Each number is 500 + 40 x the weight over its row's rms, rounded and kept within 0 to 999. Layers, rows and columns count from 0. Numbers have three digits each. The size before them is the row's rms in percent of the matrix's.

# layer 4 attention query, 256x192, rms 0.166, rows 0-63, columns 0-47
105:460444485525504435470490496517515517554471493606531554495444528507480456483510524455480547550467541480508462527477467524436524522503488529412474
112:423559436444488479479548439481498463458507528509455504456514432511556553520472478495448455417437536517445534468444482488513524417526500571466450
104:478509545515575470540447472531402529492523533468501539555561467450452513473604552534480437513546531368498525517478547517504548545512484555483471
101:490489606507492474546509522524488487540507402530535488482465472488459494516491521499506519481492518485436452483452479448503445455537486519577483
100:571469518507471536539479573505520495537528501510602557500478519544570591494510464458514494504518520424471430543466456467521481529517518445473484
096:523413518462571487600481392526510457457472531548469456538438517436517495513460502539476512527505501504513521490445460560492504535520518457484515
098:479550526482471489523474507463475501587487460501531491483533434502508428552448491490496511504494524564471554477498542460479495492433528467580478
098:488556595544452503492533482510503529456560511441610527561405539493545514489558630482469527496540542470537563484503576454493553499477464513490522
100:502504484518436451511494558441547554492524537494538463483501519441498447443443450502571519504462505575548526405575603472488504497499526509508534
111:500486490575485445479551556501472497515512514492496451419500393530551507551442539532590517444517488463484505474490518474495468500517500480524491
094:498499482496461472569447563482498549537528478514560509527521450510566498540505567449460493535540508458469371501556543486494488426428510488450491
101:552449481466509448495481531460595518514516475493478497538548512541503472465452497518421536414479541472487550487466515516481487486549528414513521
096:471403534507487489492551500458518529473551517494504482444537487544530515530519392564493551546522513448563544490558428517504503521445544447482456
105:506442456610455447442494569546471536514478504438530480522515515467507473514481508535510471490521482459425487491581518501502487552433505452512501
096:506500538477508526429474481429451489462496555565502482503534497527516565500466449472534489541459449601406514512513515577487521530494458520509486
099:498542489501614553415482526459500545467545487517478500486545463530490422502522520484493514419438540464468516515516495535543521457447562483534526
115:497476506416554506554559487542488525482567477491494434562559538442522459482486516525422448579500497445497523537456467505520486551602427476501535
094:463564568494507498506531508574419456505549507536540537466506453517492499519479437441493524459517566472610500480445503522565394573458470498461490
094:449526536467475512556489463487491406459499533512583488528550575518541561537441442463508502476545538447481465494496468462512518521524511549454527
102:459513525521486503504502460543476476552537499481543535469588470614489510503464486476480588516492479577574558532515451517497544441476474456474467
094:548515516447495534434548505495535513502450501502476474480451588512482495499538427515498491548540421467535424472562479511560452499486579528602535
095:464459550531479508511597546527539506530476467484506484511513410418541522561516482480482509520522517472531525561494579496449514494513535445476407
096:505491478356483569556532444499500464468466431569430541527483507468537447506532461503506488537464467511537567473503493400569494430532454510475517
096:483495540530476495507459450451504556525581438498452519553472538465548446426519517460582513539567532507496459540498495573582472501459461530536544
103:533544475509486450481539518416526462543480477520505443515432525463480561453451497543533418549466433521506498503512512493529503494536548550463493
102:566499493501541533503550472507546546488475475587530488467510575526561468474544486470403451523480477392496463569413525478524501589538499561520517
089:508457519476481464496457492514484503490559492483525466509535503538473486503610520514512549532458496522477493399547435480530494563516510517484478
095:506459494511515569522557604485422549427430475478584563542492468440565504533421491457482471524519501404563522508526541517457513503508536518452536
101:473486418523488517507502471498500448516476489442407474515523554488489436540480453561536545500493478525444588501541530515465467429482520493523528
101:527550482524434493531541546471545481433461471500570544451494457501459501555451562528516537503541483483481470537539500483492504444386515559538498
096:442459564480451547476486488532464454453501509518550486395455480520497483599490501486583550559548494508507520459493543432536442496475509526545446
107:479519495541525554564497571476483545428507560485516489587542520466481507524509496476502496564615555435486434494573509514445471520485452526499547
112:475477441602495493523528596450488507438499491453520565530477441444472476578443534483495478473521492512528461504448451501478472562452534503508468
103:481581496549461530443512582493493482558485501530562627478477453513585565538451508562457575545552477569524563482512528512470587458471498498482503
106:491473524530486521505474486491553479484485466469496532522413441480539478555560492511511588456491502486513494477547498437489533547487499477457457
099:522521503484413469500515504563457511451456529536451572536456498527561492572414541506565512566508533542489496497470482495486518465529499474527549
110:544504583598458479536530563474520420431445525504505497493524471561504523491497542500492534469495549458472476503547432485478477425507515490517458
107:436525503463431493477489468570466489513456579517460476492515467502513530531425545481459491506458507542571482526521491506439524521552570505491439
106:492458521525429460501526472466456385474483481505542438485564357555593500522483451509493588572507506502528463471519533479487444476409480497562445
094:545585446418460495525489452499499496504489529516563425557568531388433457516508601492402522502553495536513490456536466579518546507474493555466492
087:527502487538497451519441554480443547552504478491533579526441584474469529471514507534480489497480432564463485461570431560455473469534520551522508
094:504465481481530498525492476510466554495507541521553587500537493503442553535522562439508510490579498520431519510484480500474458507540538440451524
100:508494500511443509514582517457549497485521554481579452488558431492513441486460492467563480511519608460483417539447489544540504496514500435518496
095:548466472570526448505510564480485543484511506502533506584393496454536484514536511446511497496549503479505488511539528462513394533484473441516440
106:510466535562420471472530561496512478443488458507551448474449488464475491449576524572656490506485523544517504439542490535524500541533511432459471
100:531445524459502493548515537433525523533516511457509544566478538479494548497467499587574472489504559439474534548513470506469525496495515461540471
097:516457502471539427507535511500446537486507439564568431562555422515508504526417554525487461495581475482521458485455545523506544542475497452497505
097:423544470512517478480582530531511502523514555508541512476540510554506491484546445477501527458526522498524521468478559494492490488513541430529561
105:507460494512445486494507506503548487483509583534557476524537582453520490525504506542508514491452506495529456519526533509513484477501524449465471
100:464472528523466503423539569443508477429521506416502501502571451489583402486569525492497549509557505526426489477543525480421534449505533571541478
100:468490470453512562474498467524496510491478454442402512448567510477485538438478500479471541526471506556454521461466510481572527532566503491472516
096:487447504492456503537436452458490598488445432544533550505467500490473476530536472474494522528524519545468542560477416548536472558485523525514480
102:542511478465544493533538541448507564471510494534436508480534490510536530449565488444479491504490532512480550466535453486472553518520471555555552
106:492502526453478466505449553497502456485542508507502507519469520388430514520487517539443466609514501487459409566437434526543533455502506462521520
115:497468567589383415507478580490395487498564474464558515528578529484558491505461453524443494452526556550498462512523511468456542460472574471426522
105:499475558512524538571478541516528544481503451480474507464527514474568529454507531539537458516491494611491457509507484467510502557539533584555431
091:401470513482492565549503504515499463499530467530498507546457509460519413507493455481554461493562442459522480513531485464599565466467501540505476
091:475463531482525533432497514560411475511468477520481459518546448458499475522488502554524489467416552580490527473459420503549500511580458453500543
100:523513414532464487490512491521473500493547584484437495494527531588481508508446521540610542526509460476553469532518487549513477453484521413530556
114:457419532505525452524482561528548522530522395536614525471368509486400460520478520529509524461520501500486465557489497518547519558418562552572527
093:481542412483477545531490519502553585493489552486554448443488543454527594509494414480443422488551575488485495480471481508505550519458524520521474
090:515572530482498510507543527561610460467557480531512493533594482502443551482555441477503434523508514467556499472432512517531495530487482581540510
095:451499479621456414575529586486573458527496469488537470475443511472475529518542567531557523532445532488483443510490493470407455517526536509433490
111:481439553584518502464452501483537477506557425509580478514474524496483510520483539445487537513486521449496433543542529507473530462446473512540462
# layer 4 attention key, 256x192, rms 0.166, rows 0-63, columns 0-47
105:520487539564609497455566485525511455485479497498421482439451469449521510391419458538599471557558449424495513462511596528501481513495507476529460
100:526450453540563513551441498529473499491528495390468559442534479502539458534446463492516551592519416454510500520485511557450502487487471509546436
101:527497527482486503447480502604529469480532536533526456540562468589560478533427495516465463492419443537484463478479496449502448481537458466517446
091:522503518510464518536402525501521482542540472531463432457550537480457521503492496545528493507510492465518553513445560486531534524551566546466489
101:479468498479513537513603400493489453546446478496493446554558494549466537450454489538452454451514470480464558456456524501446474505494570484475455
095:484538455548535642498475509533530560552498526401518524508518535469494525517489483425484507383491508494430505469518493490534532461497548522468460
094:432518461484467520522563560456520463513485482520453523480496504462463483535564456405485445550530535474571491496529452485490550547535458490469532
101:505601491506463487492514525529463533471512508517541476574517463518467532520489459466485461516487434538498533474483590558476547469569482519447514
096:553513517509508433459532526510538477494505518426557449568541534436497478517529545553440517437569489495446467571480527530474539473512504509486462
097:508400498602540521459475457510498498480465493481494506562499610481446510548479574394521522505493504511472522537449497507466515434511516492566490
095:443523473522464482512422596453490507460401584574522493550496519563470498557502513518469556445491553580525527507448401459503467517520442532481513
103:519496554531499479526561538476504495504448464509522557547506463504552465507443520479518509494513448425547483489471496515430470441472506511525484
099:519504542558560518493532467478462523577510525454482493424557484473490581435490484508522461499506501479445461533545551565509430574507545432445437
091:555455499468503514510534463448515421488467454491530431400446496481534589500444517545533548457453457577593492379508555522545437526499471494470521
097:479524493536486506559550541567438503510486453491477521442528506463524500439532544460488484483462546487519523532515434428555503537481448525502507
110:468469464500430498592470472547511537508473524523512444514573492503497506489514484485468519522519501475631520536479511485510530546526486502532497
109:508460514577438420451555512488527498516503457453567480467487480509486489410535529601581482527500451488518506418455474521463524530561488521490521
089:435568529542529528495498509561458536490578522513415522528515450496475557466564485523531501560419504530440525550597478471490534463534488527499444
086:537503492531461460497575530494531458536402447480549553561519571472514469528479457523466440515488512451437497391479528531449565499479449529507504
105:518543478541423476464484533527528523501484448485557500538541521483491499476526486441451498552525573418493498493516548479596503494473527478554516
084:590468470487471521570428515497409496517545519493554541471489462439522548495483479519542443413511543487567491527539548467433553473461537474431481
096:508547444573454535532558513476561469482617397468441448489405510566501476500526462534541459490438555454525500506522499512526513498570464529525480
091:500493458539513490523466506510530514507527535502458486473532557533520526476533457531589495529457517476507431532501546577537517531511550502503496
103:529525538499454497473467485528520418465433602531488433461497475518493595506469466433461565483427501489494466450485499429491486476522565466475474
114:580538487505615498458487515460463442471556549515419526420523529585588507464489470532545510525494460513427509478559499429446494460509514494452523
092:503452498453464493567487544494497417498519407468485467464441459490464568473451520570467517517406495525495507519551478459483476471463448513460544
088:535472520546512481484462504515512513509542538524493504504521505509547537429451474441401492493500443496508491456508521496448487435438515499522495
093:460558486536470452529519442588581473514511494509581523600505527487505550485526486503473529467453544516536501526560488466499544484434470471584449
094:423517462491537503553434562486459540504452478408493554454505467524506468464481528493494477509512511433487483441492521463465535533489472464461566
092:467491464520460565594447439543436532506505480571520508446481513441543477543488473486510507562562506517550553496551505470572483518507536580487515
088:434435497429529520512455467443475536484576476487524471451558483457471465448571488488515475444534454410443480509465543548590496474513462488458484
106:469456522480442413547486445525517529471515411472601429459451528448541501448468520532524474543550527472508502494538466469477479520488471497445479
109:455555450492449445489454427498481490520472493555446507487517569481479469526569448539510485514450612490507548472612499473498501474501511546481517
098:548484477555448477589525516491451480479524558587527513522498426529545493514555471409492518434466473441448479540532489536489513476488429462434533
091:441560427533555461489468425514525521556489523489456541417483430515540532572492464533529479445502552474469524489446593546509492472541520451497484
095:481517498534607511502504476492478551514501525496531495477464547475443532437536511511471492471472523394533442517452603493480518513471429492494509
101:494512537429435495501495480519493514581502468505585506522512420475433443528528484509487481503529491551532463518490553459581515469413416500554451
103:495497534535505546445506581541483444469524453481507486519514453497518513541471534504540500418487555534488554494476478468570511502438472527567449
101:515503519535458606413497520507523579495428554484536570526546481440517431523469467438488510478504576562493475495416470425537524504484490529543517
097:570537522555507503494414549487420495461519521508447566533526559502552528587445446478481471555483543477503493499528449539551480427465473523489496
089:503607499544510535495455530539443467520464519595547520482501487519527524568499526458481544495467548503491540445490565460424533495527432465528515
098:430521557510478491485494486491465531495527486517490520544490512532495398497475553574524488527556451562434526491572501405505520451487513439496520
094:532527519540571511530530442546528452479442503522509463476546489461461467615530364582505527452545534555510532508536492401485499479560437491501459
094:508528472439446428521538448480483515544521489543589541421481478570518534611500477476520512489513595540543449503494552525446530596546482474550468
108:489416491472571434538483469509535444521503441476464543487435481484474502498455524513503432510507441430451465502517503501525476469490500619454530
102:494446558480503484519490474504497490453480490473561387470417498479504443456516487528525457467597496437504474506497486472402510450542595460556535
095:469483455496476497448526513460548501543408508512551505497559553536473446475539502497538493470503467494566527458519463493581563490502521555524508
090:452448490437513501530493572488526469487480422528488554537445427510546416546523494493481507463467547505534519483521489556532456471551528445475473
101:522505523519503534509493564541476501552495565410506497569497463515458483499549535528477465406511571515539542548595490535511537480532465497466524
100:507518540490465484521437553497437504518522547494488496528492560474458466514521455460547514460527488521530527565452526474538485574540461498540537
096:511475476521502518506497477535480486446507522498533502524611463486519467558551516432468521488465486480547443577518533424479546456437475484483485
098:476471441500506491465542433512481461530521507548505465454477516505496556466490468491549442552437483487495465467533475494463433497498550496471453
106:526517447497460443490498470460499505484502500561582463560463450515443508562512487490510535540555526528502479435448448502556449526551493537487456
100:511478499520503507522479496507502492498472499488499530487600494565475525458516492533476451430486499475441512541513479523500514563487449548476476
100:515517512510532509534502522460490494536489466516550582560396489450525562510465492517540494488550455475557484502457395536490444509477518472445425
102:433516487548449504495468552551574507525493490528474532562541453498473467529554515501438466562525536537537534538446539515559464538536545504484596
097:537544457444541534544490442566484460510501520506568504514551581546508513413625457523491512439533568511516491465515480442433533477481488482549440
093:522486491499596484530596468451567510504554482495438542497536442510494433475495493521591483523466495443468499518575540576511467473522493501488568
104:570435467523554558522501490472527537436466418507461546425466535523465575485530498498494489467541443452500477529493502488523512545498484502552517
097:468485550416492510475475518514470514520512493562477442458481568538459492434478544517534524485476552506539532502479465492519504546480497547558446
099:429490528459501492505471537508462479475495562504539500559563438512512539516495510547462544509484493574516601515557489494504511452524608502484518
097:520546579537471484503475511422425438476520533541441506498553534505483499453532469536497548550495468483515497509495468496536557459502518577485529
108:543472488465525495476554442525513517472598433415471475482419466505537540367392504517494458533470463395485543483516489556509487453606529452498489
110:536526464494465516542515609515486522553420563611539496492486490478470536519552426493443515459487506574502484451498510458532529577411439507471509
# layer 4 attention value, 256x192, rms 0.17, rows 0-1, columns 0-47
120:535439550524495505462531528548533527434521502572527491476545489400567500543469497485450543516466486468483573522489495533450534556489579479502534
106:483495476524501580559554536583508538530555490586481487543530516471551434495559469525432467533427481466432539502513447487546517464451508543474532
# layer 4 attention output (transposed), 256x192, rms 0.134, rows 0-1, columns 0-47
111:483492484469549520554524430523514476563480465508517459464489558461470525465458523472494514549500551507562530446427518517491514490562434490506486
111:490504485522490476487492468486618487559529484456506545582497481521492537440561435447592470450535497553490432483522553441504485468473439492425497